Each number is 500 + 25 x the weight over its row's rms, rounded and kept within 0 to 999. Layers, rows and columns count from 0. Numbers have three digits each. The size before them is the row's rms in percent of the matrix's.

# layer 8 attention value, 64x256, rms 0.166, rows 22-63, columns 64-127
101:522514481476541503548476501480512515497445489445518518508481500503484495558437513477508543518491500501502472481506465506516482522483501500506527555531497495513511543520485460521446499496534496
101:514536512505455528538483488543492512491551501512504479489482507473494501457488506520451531518484500507496504535527472490491502519523504522500472511531478522504574507519489473523529491532473553
094:469524471455527523508485535440497484511493518488537498483474515518524474453507543494523521516448488463467493527539539534494487554510478484521504453471510499496493498497468506501470498489527494
096:510536547512533492501561503507560494506478499478483464488475456480523509494503502511526482526541508490471529521487512483516486533525475550466495535522526524528523449503469493472504499486454560
100:514479484511523498477483514485486526477468524479491490499504514533499501521527497504489488487521477472524527518498526527521547498523499526549493496474461508525502483506524510506473505503518526
096:464513505449510496505527491488504470488483475516461504519490463529529504508545484531477517479479486495510486463487452513491481510535504507524557532519494496491516497474452525509512486501532522
099:485488454496507481503512517496520496504481516553526512470522496545511479459496483456501542482489538526485501534478492505528507455532489446464491496512497461506472499520478482500560493532525517
100:512525498493490521486522494505520497489490508479511507473472517496494497500498490490490478532485514523484534472494512515503485459478515506543530495466526493493494499517490496463492502512487427
093:519515548529506488510506520530498498504524475518530456540483471527462504494477518519477495512488532511520492483475488507473507488496448491478484521527472475514500473490513488485490495517510478
090:444512457528449504470503492501472482522486505503509496524496501496485496468481484485474493527521456495484520530486514516508522537490476441485493476513504492492504465509500502469495499492512500
106:478490500474468493479521491506526491454490503495485488496512501483556479538497460471522506463469459493507513456500507509491524522546497502519489535482508410499528493459485530460531482506490543
111:512490487527492523464494451510463519502469498481503513501496538511475490490472517522482504515495512488502481451485487487512477500516444490494513475481498504518493484518495522485482502495536469
096:538536435528533492479513474492514525511506515503470532537448444512490513492517507470487520491494484499521531553513499491503501506486490500506551521453493485507509511511511466506471508475470498
105:499479499461495527482468523477506454474526518544462499504483479505514505521546521439460506500459525513434513519563504484508488502507476538480476537524500512472506509487463507484441495490464512
099:472520514524502488512552519506501501524485461520485556478506505541506500511529485518524449472540472446500474537515520504514518507465523520487478498497516512462498513508524533510541495506501491
098:487538504495484477510490504479519464497516530488518472513471510522482516485536507522512508546529519519489507467488493493461516499509439497521434450496495515483526488498496488499466495519560475
095:457502464491467496472481472471476505536471526496481475505483523475488473530536521508475527468501522479526533488476449497517510500531502508530493513488474521508469500570539540486461498485489477
091:500451466510507503483474518482475509526502458529451476499487554530454502530470494512472483524516511470498527516506502452475464521501495495485524470507504495495460502501499502480509500476460508
108:570455496496504489479521521499491470521474549501448511475490459501496528454497486474484486549501525471435439501529499489513506523492508503480491476539486493487474465492509456503476500542495501
094:471485495553494502447477507450529448505489513538476486500468469481509503507519488495486490509514511534523479560493523547502471474497535519502525535489494527492503453511491491496507513516465545
102:572541503533447484482553491501526531509490486528513529494482482525515484525479459487501488519508521523473507504510514495544487503527515505517482497516456454498491519506486496549490491466534486
105:523523542556495480499462462471529497522562489491487477497528518492520508498494518461479517449506505480458513503501520494498472474514482451548509506525505479526517514478460501516480498491503520
108:518511493536472483493470453530510472450436485549525537543487494543524480498583520500494507496505467507482510508429523456477475516516464556483521477537498518488495518530510515467516483507507519
100:458511460526513492493486519552494534498479519461471506473506517488473497484479513502502563487496545483483474479469548486475543511516476512509478492502503517513581512496477483523500501501508516
099:538492491560570503552506466478481504538554511513517536509523489537441492502492498505474530495474479528496554531499496488531532540494516513533520514484474461485443491468506543505561489524457487
106:517472505520497513479494437511501538502498515501523504481518506529539482505461549484519479486494503513474481476540485510485498530539495562464456503550509438512543478488533480524497507505514445
097:498574495516539497487487482522511479508470475482479489508502505513499498501512488519506528532480530533479492504517489503494486486475476549528517497471523502512505494441494470517452494507529462
095:480496453526468523485530534533476496532493497484504496501488459509518483512473472497484517528507538501493510523605498477517530507501497479503545555490506534510481512490490541460529505473503503
100:488480519479508510528525488507483474511474505530480523509482493541478496507448487465502564495496472461472503491469539504491515471563503541511482491505488495505475529466522486513493508512511507
103:464534512479466498496463496462522469478476501493505472521511509544450507521500512487491444475503502487471510513495465525453473529496502550493462565467500492514467487464472514510512505508529469
098:508505507510506494497483494491523463501499498526554492488513506500562482498518520543518539478492538474521511491516512517467488465496516482509520475531496535468478477473560496490506496488450502
095:506475523460538541524499542542510531511486487491517452493510508498495478541501547491491527514501524499494474490524557510510518541471500509509519489495527505491483517483482533537522500507496550
106:513566499518544508525501518486480551501549491491501509524514514498500500503483459506476527497507522440474486540480490519490529563516505500495544485488485488516488504511552513443518495536498497
112:511555545520501511482511509502456471447471493545572479478451542494508520509534477455513505489499520503484457506447498501528491518469462481538517470468541483518531506487550558509534500520493488
102:491466478488508533501530533492516481517498505505445472486490515500507476524530464485523526523518495538493483501495499505495493507492453466489487483477502466489475513462491506548464504543521491
102:534519557502525512486508511526504500511515536494491489518523513499479492478473474429516467507523482531521519493499486523495487483446499529487508484535462505492495532490526533525479509472478531
092:498503472506470484531508540515501501505492495497503501503513487559497517473486491495467505532486459478527476544490518467503497488449516455530480452517502497499500459512495472511544501458458510
103:502470491483496501507505449467476479515528525478530539485484478512486502494472459492495499518516445540503468530521511521496515505499502509500526515426525470462493510459496512497473494513469485
098:516473463535490499486518489570483510530501507491492528506548556498485478463572499474496455467491481483454476499474476518518496484520507466477477492530480537525500514520509492432497500491473438
090:525511518495490489517474494469515473462509497506507481462498518510534527535512542495440549528488464496548523537538473508514486490507484514476499504470493572498490488509488516531478504490527530
097:522536491513497489538478518525483457485520506509498507492469514487491472496489494534484509462527507556475470448508495471489479451463483547508472486492501492486480473528446502564484504488517500
097:491526526559499481526549482486471521518474473458524517473482533506495448506536515510471542485477481465495503486510460497414499468486465460502479536488535480496508503513506502515482497478476559